From a checkpoint of a small transformer trained on Wikipedia.
Size: 8 layers, width 256, 4 heads of 64, MLP 1024 SwiGLU, vocabulary 4096, 9.44M parameters.
Architecture: no biases in attention or MLP, tied embeddings.
Training: a variant of SOAP for these matrices, 410M tokens.
Each number is 128 + 24 x the weight over the matrix's rms, rounded and kept within 0 to 255. Layers, rows and columns count from 0. Numbers have three digits each.

# k: layer 2 attention key, 256x256, rms 0.101, rows 31-57, columns 0-255
# q: layer 2 attention query, 256x256, rms 0.1, rows 32-58, columns 0-255
k31:127163177139112114126142173114134115136141089187148122078127086151118124083133178121188074207116088140133129125123076114134114109162171123175121103151120160105151148069169134167127135197081097109117123160123125133069137089140081117154216089121083098110116080190165120112114128177127119143120134173151093155126128119153148099083106132106111133106140111133109139123127103184146130125165125158077104145109108110128118133162114154148129133111132131123139085111140145142154146091127093142113101110101181127141107119109111162144098100120153140150150100153131140151094119112134136134116161125115099156146123148139145116116152122130157189128128125182161134141134107130101133118109151107120098137111107089158151118139169117126097168164118112133119139186176146115155148161145165
q32:142150141140125139135117103118140112126109151124099124139123131144132091123111136120116110160127132144133118143119113142132151138138162132121173126134128152149162142124123137126164126094120121135111154145146118139150135132123114142139116170098109141158135125133163124128143121115103145143176141114142111132136133129115142128152103107104151123132121109116125120115112137132135129136133130138128140126141116120154132144126135147107134112118137109139099120115130144115121141130134135092147154128126117124095152140120098138107123112121144127136092124133109132120121132097113127116143144136112145113147091115115108120163143145111131124130139132149144143131122110122141132145139138108113135133130137148144146120132127144146128119131123141112134137121130123093116114126123111
k32:125128149132156132110119133110090087086156115119151129129106162114090144152139085086106151086115137134137112126098127099157089111091133107142106109146145124110140121125151101121129129154140144127143103146112161122121120142138106160104141132135184097137210110090161173126118140124163110098162132142126130092144170124132108103158137107161120141117069159139102131062132107133129135150122103141105134137133148120102128122126108095130125151103155086124138151139128149132097201101145120136134111113133144103120140109113160109109123113165158117138149136195159077077129115110181131115136151151142154121121121172146162125126135087176123127112143120106145117141129120110126150140126138106088136118129126137132116126093182123113114136111090142117113108111137094112119105109147120
q33:149130128107118134119125110088138162112111143134121089134158139124144111127101141097130148147152090143140159158109123138113164087137098133143136142151136125121128117120087141140120142157138124148116146112144104110148116109116134122136130137086091152103093158108139117133132147090109159143105103080142144086146143098114162158109128104084106106119106111114156115112168150144121122135110129138124114104147137150134154117116164127127107122154126164134126150128131145116109133141129144170121149110138119164112172173111110121113099119139123134114144137091116161139142122105079143092126138113111142117129122148139113133118110181131130121111103126167112101124142126116155119136125124083117142132079141158141162116140126101170122109122163172148112142116111128124181121089090107
k33:117141112119117112152140161113162127157116161114139129171119096117132126113114161147158106106095150145122107144167150156102142154132165112107151143130135118138103114131138136149123145128152159110113123124122124129158142151123152081116098164137106136114102150119132104125116110146129158135124110083121127111127095147101119091137108133127095122131171151122140142135132130151121152113167083119118122132148139137161126121121124154149083069122111146135106103124146155138081086138150161106144128136129115102112124145120129108095110136165124102132118135101129141138114116119102119129109144112125137109151108153132128118177160129109114140117119094118154154135107152120106140114120156147147118148140133116131134150110133127124172118115110127109157113128106109133124124172126174
q34:148107172120150129142141087137107081142130137131144142138109101133131115129130152127111114148124136150154115088116154113131099149111155118111126119157125161141132148116126113138132144111164130121117112135092140131158130181170092122067123143119131120171143111117103136133142107140135180130132156167107133134139148168116112122102103159137165135106138148116100171153114095118138171105130091131112103099129114140129104121124116133140170117114144146144143109105131115129118136120165107112111155106131181142090108099123133136093153130147178130121153135142121143114106098149135125147133125158161095165143153117133114136125135150094130097131154144139149122164116069145138135123158146142134130095159141113133114160141156141126149108141143107127112142172153135085147099135139116
k34:124157098130139118097131123133135137118131100114142167092127158118115124100147097101104123154118107101134114114133107117144130137121155147123131136104152146118158158131147172127116139128106133122119138103122152121140105133127106129171142094157131122137091074143116165115116143113134113113144150096139132164141105102145114110142155102117165125121092128131125113129119153129143110145117120112145134111111105108132096131150146109131113161113129116133120141141126107127134114136123118137103143115133124126144134120163151139142123116079145114155132125112130133128114141105106130098119143136151112138117132124124127137116138103138146122126135130147106124131161146119126104123117085119112135111133127152176136127102123131098120136172101103126113109122143128138138108096121121
q35:139130134098150133133131128139125120153145150130154137154146103114113117134141110109130081115102101131161110101135139118129106132102143106119119108127064158130127146083142106140150141132136145137143120091103143116099127164111085101136148105155149089136141086080108140130113086104132125145115161195113138115100128118136124104129146144164138142138137166138139160127114108116134134177150100114157137130137105119115109153107109122141131113058146126133155116100122104136126158137121132121109137102139120139161140119150135119100159116116125152156086111158166142101144147132120136113126084126154121148128135111130125105076139135128135128167152119095150163106117132145125142105128144130136160127135115079141081140086128134105110117154109111120171137120117125114132079107160117
k35:126127105153141125117156131148111129077115116123114174105117122114132134135155091121124127129112153085115138140125130096136104135121106138138136138103138139131158110140142139109100130101109103144159153117152128150136096125115122187141137114120172130152131111099114149120094149108133087096117155145122110143135136113113129141135112097103141109128085121124111118130091156133127120116084138099091131138154127083080134122162125085123147178131104096144128137152135122097147123119140060133127130129098120136135143118155138142150126115113182121102154144128135127152166124129134133131105146135154137114121122145159128102127126120121102127138158122163131148138133109138137107139122133130086157125114134114140146142152124119097149120126106127142080139115188106129129140131120098
q36:128116087184101146149137123147124127116131126132100144109116168134108145121112153081159137135113144124167139141138133138131128129112140125171170124109115124109135104120143131101102119157129140121112132132111127116093145146128182140128108138114103137097116104167130154143123154147141157113139132134115123137099128090166146123177153153133095132120154155141102083101134131126133142087138156124176108112106162135153166103130103096137140105121126132143098128130152147121151148135125119160141068118126134095151101150173088154129105171148145136118088128118108147107132139150166089123126081164129111109167100130117110109152096106154103139126096074144109129070106149157138137154118155150128138126150123144121126114116110136150157122134125138147140159103138129107118145120095120
k36:132117135127140122125095141117112127151115140121151104116123142137125145097115111147103110156147107142095165156122130143081138118141158151112147146125160133132130153135120141145106115097141128116172165102164089144133127094133107147146122151073139136099137105129125168114142128135129117154130145145148098141146153127124139123101102114119111137127149155132123144164144127152118114095135095122143138126106124141129118121109117156135115135138115139115129088101154099125090136135135158119139137108120103126142108149124123114117123130162091145137142148130138164101113098098117142103133145141109139126120118145129130134124151112111120121114125133143148140153114099114142158135120127131129151119136127130121146150131119157147108128114169112122141118149135125083082131124142118
q37:138118145147158130111171106121155135138116140104117103130104090140149136122101064113134097104120113150101115133129152147100106135154172143143135109139130148164132142142120115175118164156162124124140128097130109104147127143118111148102105147134149184147114138153146150127136125164113112116091113129110115138127116147117104154119096159140151154126144128129114104138152096115115109106137106108128092123116107143099122109115124156141141130149110152185115164122104109106124142141137110111153121154091101142114126130083128134113109142079127118138111170139133128136115146149155126086127173167151105116111126105142124135123134160077153164137112154153124104132100116111129127129137141095118138154124128122138171161157115098171142150154127117140077145103132123102076110124166148
k37:112151147077126121107114146124108136141118113112105167105146133100138127132111122109123114142113108098157137084111081110125125107109134147102126113106111122136152138129120148115115138170120147141115104137113151156140134127138159127136134097137121133143131150106143123125159121154136114116124147115143106146117081135123158129131114138106147099141107118156126135123138109150166105162118125101116148105128133112164112140152170131159156137117144098110119139151137084137132145117147131151085146119141141098121135108149120111078102124126131130126144127099131157095119144138120153146141152076121095118137125116126126165127128113137108108136150150114083118100120169108156101154110102145128122109145118114085139105142119088126119136122143123107133086153136094159147132148118076
q38:098095154133187103112139105127150106111122167124106111128094120133102161109118120125194130155128105132118097156133151120156147136134116127098110102147134073105141130163101146122111136120140109117121160131128146113148092134093119118133136148111099116113147136098134120130107146131111102136099131145180141099155136118120114155131122136120160160128148140113179137132128110166109101129108099129105121133148102125069157126109116102132139106156101152148105159169128092121101116085142144115157143164107132105074116116107134136097131162062110148129080125187100152135134138124126125143141118153123121135140124096081137163126124139150125157158116139146082108133073121111157148101147085137096071138106128145154138149138109102141134167110157120151087148124122140121136107084185141
k38:148178132115148149107159153118139171157160114139114162118166114095116123134113109085112153141089129147149142120113123144127134155131147130111111147151106150159149113154132134107120113120130121192133157103121148126178118125095122091137125143142122148152119096122118140131134134148143132113139139122111109140125087113106154118083145107155169099104124145155117133091125109138097101130129160086146143125098111105117126094177154125124114171082130128099129147146122095146119114116146109177111133143151130144150137124097134138101095154152124163154142112126114110132123115158149130134135114154111115146104118141127100149088128122119143147152136132136083138120135139158112121128126131121088143143129142125139136125127121100115108122116139130136145149172154114117144137147095084
q39:156153152126128120124126100130114122146124096127116117166126109178108140119132107143105137124127151146145151142140117124133123126127121101093131146180125133145105106138109177142120121110120115119105121160110153091166119108133136101121141112152139106136163113133120113141122107154136134098124142152160048132170139134134108117138112115101149135142162160095147150158141166176087139142144118135116096103138131167143133126081144121154117104156142129137138163134152141131141146119138143160120135160144141109115143117145154151117154128124131118123120154108106105110138119111091101126137167128121127153153117128102119109092099120142130144126149133135091138112106138127158141115104123104128083093144129126127131117163154116108145118106142139131137092145146106150142117135113112
k39:103132168109145145135128102141166106155109131162120115127115122096115116140155107127125117124123154124120134125126086155129125162136120107120138142090125142126115149111157117118157158120159109147127148134131108150148132100136119119120124148179147137131126098111139141124110109136155131125142107096097096151139121119155113136141131108125115172111159122160125150091111115118127109103123123163140148145118123093166087128091114165110132119133101123127146153168107128156105138130132149113136129120129145085121142112089129135142150125156109147144121136127131093172141127105153149151118110121089142100132131109138127159139118121168128121124142123113130151115112117129147114132129101152103117131160121141128132129131131148127126116134122150119111122108140118120099147107161131
q40:105143093136113147149111133112144123154139134132127164132120146131113169140119133125142165166110169092136136140144126140169131130114121158138145132141130161099123133113120169104082137127136101148097102116137160129116101134146168115102149153093091139119104145169136145156150127144139135116139086062139124138103133093127114126109123108118098131150142133144121139124153130157133142120082164101111154100162141098140167131165094089117123105123114187101137106120119148162101148132153144065144114149138138132118129133143118121127118099110124133118130145099147108111092125162115091106146138121155122133141144114148129085128112120115140166113170167133111129132130119133153090149146166120134123157139100123110164120153175158149130104125128113117169114149145115138151159132125160
k40:132118090142104123125132134122118120129133167154137146172118145135145178132089118154134102125128128141128122153124112123101165138158151110108127157122117138131132117124112136184123118106132123106128173132129104143175162087130131110137169110125126127139148133136133138118156111112141113102151110140119102147111109117135131132122138129099132133145149146135133085181111156136157124160149079102126140142137109168115118113113151131120111105110149161120140135101098130137153127127162176124133140110148111132109142133136130095148122138156148142134125134152134137138055149100125145126116146113121135137139109143129103128143166145108101140117147125124163162150110114095162161112120141127122134124092110139105128160096156111129146165121120117114126128109143147115146130141129142
q41:108137104168133141138163136132153093083106174091135081108101106153122155162122139163129142114125120130106100173130159134143134156148089130122117148141136119153102157095172105165105127079122128127137177104189099095062096115111142113123115144147104138177149133127162106128156114127078109151146134126131156078146171155098113111111133160102150152117165155160143126100146117129119141111166079147100166149122109160110127113102153180130117082152116088160137099092094136109164100144103163131098162135090145189148151124145105115101107147133152144134119127134183154131104151165127087103142133102150114133086160121160128145112114123146111144134123113151178098097111130128134134120123144126147130117113126123154171168098145143140129136146122117131141133091099116134114148130132121
k41:107156142123100131142112167116132143127124111111148135129156140117139120128188178113130118142124121160118122080131101140098132124159075140106120087114086145138077104114129123136137154090143142104103117129106145143106133129118105137088082118151154139148095149118129099118114119117073157148088141139122119125110136089123129150100146139088144133187132119099133132105092125104133104155109168124110128127134163115118126104110116119137152137113112168145159090121120120129174139113130118139141157114131136138094144140112070152130102081139156151093123071090117128133165140129124134127097126123149124103111167168151131165113147154071108119127163128129105158126132142123090133137170134135150136152142134105139118159168096107107129111107112106100133112125135103069138128131119119
q42:107147127165135116119116130177122137135126141142139099163117135113127081123112123139111146136135109140125131104115120100126129134113122114119136141081118136107063111130130103134131134121118143120122128106133142103123114112112077111134134149151136112111133143116094120124115118104100140154152162137139136140143136146124147125156172091138161131087153152144148158161123110123097101146137132126108154126118126123129153161136122105124098117118149101153127128165125114130094124133110139146133154132140113142112132114111168121110107159100090136139124134120117150110103114136146116127108192135092111128130109115130125121102124113149159123131149154099124128133158137133148148105131156158145115104110127142138125144091141137131121139127154159145086158129133139148120124108129123
k42:153137168113126105130127125121144127132139144112140148088103142127135145099178156090132117127134134123156128133137107142123138124117154137124092125179137138130099118153140100149114143118123146122119129178128137141101149138129125091113121115101131122135116136155109103169121142127134112193131075129129149140124147105180143146094147165149148145120117100115127088122142102142105107156138178151129121111119126154124162138105096111110121172130145145099133097125154108165121112119135109131145149109116125143102113124146106145126123149168082121140093119103097112162147133120146123132148102121137147126120108126120126145107152121117119136098133135144094159108108137141085115163147131095108144109119179102120100125148112119108135136100129137093143140156143105117125141120127143
q43:122087129141106143133147147128126130132149103130195132151146121063127090141136157122129120114146150134110137128136138129112075115130120130105146160138131100142143158092163167108110122109145162109091137116096133143118159133147098114125101149144115157132108106168128094121102151123140125118145108067111116178119091143141116139114147162110084139146162142099102160058120103102115150139123138132132158087105122128136103099151117119106111133156135143105113088112111101139150142140128131131127107132158123133107118142164144164134145103111138130140136113111133118128130117102137138076069082140129093126148159143155158132132104142121105141132156120105143109097139085125163114115115138130151184124122111106120159104132120124140104104120093107090088066168098153162055115136130164
k43:108123141122146132122159127160101117119106121111084097160112111165142142076138118132185157128124149132128130142109123165113112118144110126133126123122091121162134152116131130136079119115110106083134117141180097148102113122129124145095155153113152132149135150133132144115139105108123147151123131112182089084125166165115135146123134124119099154166173147107136112128128125133149142083150114118127117158126138105109138156109134134138109106147135159135123093081154152103100083146111181109163108120125106182135140109142129143088130101131143142087134126146172143114116126141099102122105133163122144156144144158139135120087093146133101097126118145137130138169104155142070102071136131155142128136149112120136149155137146101118112100155106119084128126139127137093148134166120132
q44:113131114104109157165127114158113144122132104117130132112126121111134186112117126123115171151114113114125149123127143124169077108096158130065101123139125124092115130092115119111132118134148118141124163173134115153174127116155089114121146149142143130134107164103146147127099098122120094152132104149105164137127093136118109136171136117178119117134083131132115144105114076153146133099113111137108119144112115156136154134146136126125134194119123089159159086141136121134135092093128112117164140152105110122101109130121118097087148154168097104136102139160134115113144149112119133134136144119121125125113158152098119106167131142114165098135115126119111113128186140114157152117120146128118106121128096103096125094115115134126138153094128128136161135137129133136119129131084132
k44:118113108129138117131166126144142150176128135172132170170133113128094125158115135116124094138134130126101127131140131109175112160117135137159152098108136129153130109138113140102125115178128117136159104125113111096129114108117142130164110069113144134173129112153124117133142134139178142075124141110108100142165113160138157122172104102121106128102103158138119135129138150137143146111065176107170106116160121111113087128163096139119141160104149111128158167129124158077138142135127111126100109141126151124141144109157148103131135114117160092131131168130169147149154113159108121096156155123140127157132120077128157140129095124138151123122080146137160135162140124136182083122102168121104140121133137134158102127123080113090161116119129125151117128119131165162134109099127119
q45:092137143110134090083142158131093090144129119059124147127100178138127071139134143133169167114119137099109131104119128096097134080118112130117084128098141128129111118106100125156166146138112112159105099186129149119137156114130114141137108102125159095179138139178117158131145119112149114140151120142143153115094139107152096177153144142158141108161129095146122153136116130154169131126115136138100160147110166105134089112154156145129137158140103114146167142134147133119135134153118137120133158111131115149105156123134103130164147145114132133109134084124121109120159115111106107094149148146145134114126127123175133136123138140114176120159115189132138141122119139119151120089127135122136120121136171113106105083144178126124166120119093169125103106128168110132101141156124107
k45:134123125179114136134125122171157099121136137151117111151155145149098129145103087158122143083132132151140094128139146168146119124111138127135099129122152135153113121101139133092113168137146122156151138110096075120114148143146129115117135113118070183122115145100140109142093107099118156110117150134128168153149152105124121120117095158175166081164112141125106140142115142086138167100123123148068168140170131146090121109105140126170145123176106120140111119183085150107121146150124138139116150144101119134127131119152143135139138091124140149063154136157101107120135121131097141107120150081135144139147147111097122125103153126128119112133150107125111096143142123123133132129164177124143114127105163109148149080132135100144110139107151079170109132113067122129126122130129150
q46:146130154159109155093139120144143113104099141136149073123113115135130125113147094138131128128134110159146118124146118124132141147134141101121106137102142170124072122123138112106113111117128138137141106095103101172106125101090124160136132139157099134132145118113145150114149126121102150139112094148169104123146118165119133118118104139137158135140123138135157097138116169106106135150114128130126153143112109103110098113078161129118108137114138110162082178100083119105116119115118115127060156105116138137131156156121116142114113123102111145115121094112154173127093140144157159141123128129099092143067111123130138152141131145143121116144107118135123120140129144131123147136131152148125089116138115126159145168104123105127131125070124115134124157126118170102109113084134092
k46:102150157095121125083101158155104150100128132151129142120113149135164111107132142091130127156147116149151180115123163139087146149129135155119138076154169107134147114121148098172134146156119097159085118126115124135130173081133176099122148143130164156150168153138139154136152149187117168116135140099100126122126074073109148123115128131128139113095118119104121175096101115137132125141092111110138146149117094101102158096147151093123114132137156127084134112095149165141160108116103133101136130102166149119135160126110112119095146122116135103142118137114118100143148091143149183124102198120158089094154133103137133155114114121090105047171151128129096141119168137166063133148142113112144133125134146137138139152136123087109138147121119106139126113118171113142135166087111117
q47:140153148093110122135114133133137090132165101117071186074110143089180146124136137106142155101125141143128144124110143102158107141138176114143109100132147112167180106088115143117077130173134143129126165198096090159126159127130030163153158105119120133106137146126122147137146123137084094164107105164097143195149114127131136132147100134149140105118129115140090141141113121144128137104090131152099095114136125152125128148118132151150137125134117122132145146093118138137133144112137119076136132155137128135133099141116120156097115136125106146113083148142091082125139125117148140148151185119140126121119105121167125119143112139100158128128156166085099155138181117131109120122119116123089081168134173104150102117169126121140142192089089165146119151105140156138168124117123127
k47:178088137162110119093162122138135108100129098140140129165139161147088119182123102143116125111119171101180111137149127089173134100113129162149122181124081114128148107113080135078079120156169147140186095114135076130197127158084164140165143113091148137145155134115115157108127094114171127173147150134117141120147137107155092137166087107139114111117111091132097146123094137134141110119126147132197138135146100119093119194157115178092137135115128058113108162129108124115104130137098111142129168153139111108141117101156183099128120124124143141160094139156120103117137107123078127149130152119158102121096092139138112120162150091150117108155048146122108093157140122146167103123131113127134116081079119118147135155146052119108126161103097131131113152105174121131157113128104122
q48:113160132121122153148119115130148123100108127143112163116143142134147122113125103160155115100123160151132100133146151108110166113108148121168137127154115133084170146110125173114179152114125110118134106142159169119127140071132114134136131127151120119096095112113142125156167154156111145113152116096175172162122145130101129110104109121157138162138136129137136124144130108132082119107121131105123152133143128172125171123121106123092144144127133095093115162103150122083105136147110126127149084150121145135129117120157110172110194117075137126112137117079091137120149093140138079119143140109111106126130115115172109116129126156147116124118165150094087140109137137119140118126130107145153118120065120117145128093114155131132108125088132132155127101132113115162127159127115140
k48:133109136093159094119130155135122126132139130105110088129113137131110126136130136116159133122121108121106146158129115156098113132098150138126131125155125116172095105115120115149106137123142135148119113112141134146122122141125103101149178117128137119107122161118121153092118106121178107148145113165110126090131151114131117142121146194113152111098128158146102137124147135124103099124099079148106123118140091095124147096104130149125102143158147139114109097151123117151124137141133155131153125102085159140115177137145123150132138160126103130153114117127078114165109131115153141097129123134148130133106117169137131123099109126175109142129092127180117175168126135170123149172146118102127115123108174139114141098148144114119138139108120141110151109151139144090142144126133142
q49:085120112097112152117128111090103154146113113130138102132147137118121135112115171121140120142113135144136120181117149138106174121116155164126134153138167107096140161132162157111114153117192139100073132184132142084142121095114099147162142132161149094106100126141093092122149139130087115102126128138155127131139128155117150117151121166140173130120118117109145117115106122155100132116175113114140087153108115122153128067131108164159122125132137140119170107155124114158131110157149166164135100141188117139079139140134141140123147134161129132136185140137109157144115124129118135119091055145108104140101121158057149123120139120120116189156163139140104118111095110170094097118128127121152161159129128133144127106131126115115121116136083184142146115162160121142134143135096159
k49:096139087104139132163099108154118130149142093154104136119166087118113122084139134097081147071116154111197133149144129113107112140130133115158134143066151113154117151125130148161130122136130164134108156138154153111122152147136133099113107109112142125106158141121138109144091114101112145130094139120113100142168151132120139135156140157149144113127133161160125111094157128188128116174095129111122162126123120100087110178100133137149166109152139123185092138149159121123105136158106113152134116140080124070122147135175103162142117144150107052078129109133065084107143128101114179109096137130109153129122134107115127125172095135127128150124157140124119160155086137139147128121073143104138139136165135123117116143138158106155122159154126088096117141102155137167126145100138080
q50:102152111144114149132165139147112168107125080154122154115157141116115125079124114130115109095150149118182122112135127116130151116128159158125133108132183134136111161127114134138118123135134144095136085116113138101126145116135137145104134163143154107127117101119129119156116134115146178113129146144107144115141127132155149113132158158167096131154091162122110084099147104115122140119084112116139118156131198144144136106155090135121150116139149156156118129105093115147154152082117124120175115095122101128127147109124124100080140127146162159136176123154127171101133161100144153134120100121123106156150122104152094133161124157121085129135150116088122128102125169120130100161115115124153153133082078125129101090102141104118162141156121148129121120172133142159124135134127101
k50:160078096124096116130104100160143091139112101135159096129153128142164093113095136117084140133159125130127145127128099116174092133101087172165157091103124124148115124095157110118111145130084158120182128132121060126115143174118118144138170135167148141120130114095132144105087097124097138134098161204140100119160146136099116096153116141113080112108141158131109116142133147100123138136079174131114125147134117144090107128153125131123152126140091137145124073111111131097173185125127170127150172140104121123135103117124148112143125089123138102127114134167134145124127169147076123148131171105168152145089117150137166110155122145137164132148100110108155084191129104134097139105137151109147187114102108104147180097136138113156124124139062100140146155152127154138091116121125100
q51:097137138129162140152142121135136120152124130165153102133161084039129137095162127179154120129124147129106122130131095137128141132098101124105142162134098106166173094147168146113144117102124109125122174090136118121132103154099151111121165110129103126152110131116110107109121151148090124139156129161136110123138105170110138111118130125111155137142135099117153112090115113143143172167187149170139125148108161150154154150126089126135128085126112124128123154111093184103167163139110156125151144155139138114085090150135148154078054135114090133116173172086133154106120135115117119139111172150136144127093129098111138142120089140128118142133082115098150141131139140116140113129108151085116114105119113159112142128070086109131133140091171148124098134079121073148147172122090111
k51:118166132156092107135142130134145106108114152122167166131120157139143115118125170117146127180136119169136110100126155151136155175133127143118124183150078111105152134159106117136116169135145140104123166146141150140106126084139108081122106154141153096137108124139148154193176161150143131146150106104136098122194110080129113116126158168108090117116107100088126097165138137114154135136136120167144125112140099132098092120110141131066133125135160164138153113133173121138086098141135202111114110153181132133105142179105118166091130115116152137133105135153137093134152123167135101154109107120117102099144165162086121132165121150113127109113097125127139127097168134111117138117131093100156142107151128129143144123130129115153143092146111132114117128132106115143139124109121164
q52:150093104108111132105076158107118145138136138092102098149129122129099111071130160126114140115138065124167122154099120134113123089105124200082124109137136148128134102110102091141139116130103103123113095135076109156121133142120100102120135156114137074087126150104103131141069120109152107131100153134109106120155102119186139145184140137172138114117066183161138144155154136125117131113131093187131118115152104094108084155110157132074151140135139109157134127167140125134115125128107133124118135105140123118132115152134109087100153160164127138121126140138074081106170137136101122162093125112140167147088129122119143109154122136131174119123112127161074088178122168156093121097123143135137136195100164115147114118164189083166177120122114123167155126117122092092121088112143097
k52:088137142097129131053170089136169163129130162111094148104157144146124133157111157122104148097116099113135077132130139049115131128137140124114124165116077177150110127117097119097101120128145118122140127091116114148141081124110070063134174092130133121095112159133138104138132116128103100141154147151117163113152133077099173134163179136155134119118109097114115177106130161130112117162135070096150142147144100124164088179080144109130142129152129194078086214102075130129111109117138155154115165110099126081129118166145124122115101091083083124122106079173081115083115160079139125122140099091087035129094155131137141167138111102125120131097105164109157106148121148136107120101125114142104101165109151100138170144172134121160121111130163156152092165136067144169178121139091152
q53:108132140126161099157088158092093121104099149139155136099116120146183102114150162090138160097156115141076120101061148184125154156131120108131120125138153086137122098128094157158136121115106148053085175108138145171077121102069121118129055110142139123128099128109100122166138151124068152157104109102126167116133127123124098137121111122015151168144105167139173114103130136143124120225162122120150126090126141131114131099118152173107101093099107183142114139111149115126170176121138120097158153111160179147106120144149166155172126106145141115171112102122181124127118167161105147131074112121121121065195113118162121147130101176135133134114124164138142098181108115114107144072096150180184128054155098134090094131178132146154164108126139113115133126108088058123133134091104168
k53:111084120158133123149119124156172139100162126169154213141101097121104124113088127109095142133120091120117116137138156096161141172138165147114121148114128106163126089157115118141095108173111141092119130123104133128091106135114079116142127135136143129149132168104126132155124182124112145129097125109103117155125148130137092105113073153123132124125070181122071098112104124098111143088104158140159146108165112097126145150163134125077130110122165117149108138120121120123134133099129114150095138144154188110125144091136143148138131142088143141108070162109136133119098110169121147127136156173157133135120166115096109131107151145146130179129121146158103109149157086139109078132114116121194138111139131094139117064087085148125070103108116107118140122089134187142144090112151102
q54:169067111180150121093099136093121131171098151083137119100099124145134126157137117091101157091105166148114159075101132123153147103098092069097124177109082150143119103154124172132095124193136074119074105118160105144175165109114074105143106163154112145113096129126116153168121135117115133104095133129146131116106139114099134090072103154059097076120141128125147157115125145130126119139139090139075123123130148141122129144144149108142156139160124119159126164130126091086067110102093138142170071117123141181117127136163153118158150143150122134163109041117099127170123135137097088149194102103147202110140101173163155115108117179113174144120120137177126106126101126149163141145126116142125118105137116109095131177157111116112131150172123165102110120114137127106143113147104148
k54:096160120161167061152112096116120162106102156134146143137158109127111094103125113110091138171063173153087116121105149073132161149108130122096117127143114092122147098162125065089076125156091093114118176130117130110095130129146123097111109094104099177142118116151144136134178138105108099167147145113139123125174165090132120086087140136151125122105075108142145148095144136131134136114098096151123100140118138084140135148091147154080151122148114151141137157116097109102162150074094134106140152140098138097110165162108165086191167151154132133180106129139124113076127155106117117154100155157131111130131160132140099142154108139144146135144094112149111145065073123093097147149125159120146126111098090115119092138160121107080143153101146138123135108130140074182123157128152096
q55:144164170100149094117159123124099118137118131117140174132103141091091145171128118133088141197139119116139160106110193127172110120084143128165142141114105122140132170086133130144132102132159112097146121108106095121172157103100161152080141122115157138141111132073129132155094097084128139114086156106098138119144139131127059183186152172192190158126123125116163114164132098104105126075141135172139089126107125165170091125100149157162145157117150070151111125122121116119151118121140132083178180137096139128182098104153166084163152139137133121152104152133152115122173117169125101126141146110150162154134113116151164123153093115131104160119136146102157086075146110101146119096116125122102163096137064133133119118125126146157107161143118131121127134143112101051146090080139147
k55:135133122142117163130182151148125144097145115136177149151137119125121145150072164146149107157117084142110119168132132163089138136100131181153162149086127186089136141163097150143115095107171150098117131100131112108129153111157113162100131105105119148098079151133154098101189126086184069156121145152155143132142120170103090138135122119081095118155142100135114100149111177128113137107153133096150152153119108164137148106132107187103138148141122160125139140150131112154121058142100170176098086141112109192113132148117091157070102168102089158133167130139106138132118138163091154170136166134116115115126124134129140141116123142154135141167127111149106133106098135159155108123102144140131108156085144095117181174158129151144095094134170157091104117115110174102128113096160132
q56:102049165108063095102064068074121088113152174038169069046163148150115087116090111082121178106172032163143139056104120180159156097133102099138106098113084134156117123076150154120123134107118123154096136181088074255129138155199104154114058139118117137118106115199135069171101119102095151127070108124148123116134115132184088148109145108104138143168155146153098198123128153088164161144096130133131173068137148062129073149116197142117220163130131164198068081152207142138141168105089137062115130143080176189128139124212182114178074147128116146117075098129193085096132132163061181120152100166155169097153147081110122169146168182115111161096124157153137110141146134142158120086101137168120106131183174089146136121224129157138176105088126120148134177061076185072107068129138150
k56:136170121161161142035092118139114151150095178128088153099134125114102133143099119089146073152087052104177121159104119121138192114146138152117152143123128064131154158123110114088068115113162108086103152141163188161066124102084046100197177172102137121171162153182148158085109192159182153103174083140112121122144165124127134189128118116083162152132184149116127142127151127166101102114141090108107138080154115121142146138136122104092115144139165158164109172173104113120128142076128107110173112093128125136110128133095139120045133122091181147150141075127085146138115176112164163079163129111128129066122170184127136156084095097104101115079094108173156127109123113167136136184127104094098126089171113087141110145117118046061117206105143118133174094138104182166137078120183185
q57:119144126130112151157113146065126142131132110140149121114128158118164087096074157118131124134139134108152148166127105167127112138142136149131090158150123118142069126130136124103117144142108141137139118144147111133111126093098146158133144132130163117100090082131116089137137146111175121149127130125112156117183120089143146098124086120099168175156209130119144103114173111177149106121130131110178082149149123149126111120118142171139086167132100121164134165123105148133142091111108082125134135153147136106145148106121095147135162127113122123089053131102144122152148070151134122143119143168121165141121160159134111123077147117073128163085144107104096152117127112209089156103151123141160128102189156136121091117149122134140136115136117160096060096142085074098184126109126116
k57:150115203170129078090114102119139071091134136151172178146127127151128156135162108177156150107137148114152124190105096111197090107091144127142134131111082153090134115114131219143112140119126162129130106122140124120189146122123149129114108074145125161140104135150182123122089138105092138121151115114114125122155139122172069166111143130094130108166096167110117124087169129138109143130142105142109115136147123157106145137127040111143085173144133094126110129120151129119126071104106134146096121164157088114108152121142148148079097132113155108105150131118122144096121118108150117101125150112138119129149155104120075134103165113144137148103064095127098138188144124125118143125100161141121122101152186126118135090149145107101069110120127093143074151099117151161130106115128181
q58:142078115172123088141081151093132097137123142145139138117161099151122072111098150141087164144136158186134163114139125181132118134156125103143069100127129159151152144158119157151148145129083167127140137123165086204158161137129090144121121148099183140146159146157114122136108136105139109126106085172115126110107099105175146121097096119126138137157117074162141151136137159123159144159140146123113110134113098165131112116143118141144142142107114200184152102147145173129150118133098141155127168102092120136114173140131087064098131139110142088112166173086150133096158112119091145173133133158147091148120176138097113155168111169091161110132129124146132139151146138146085144090133062118114158110118136139134133131175099104146176145125078126089177134102111104115122150109145121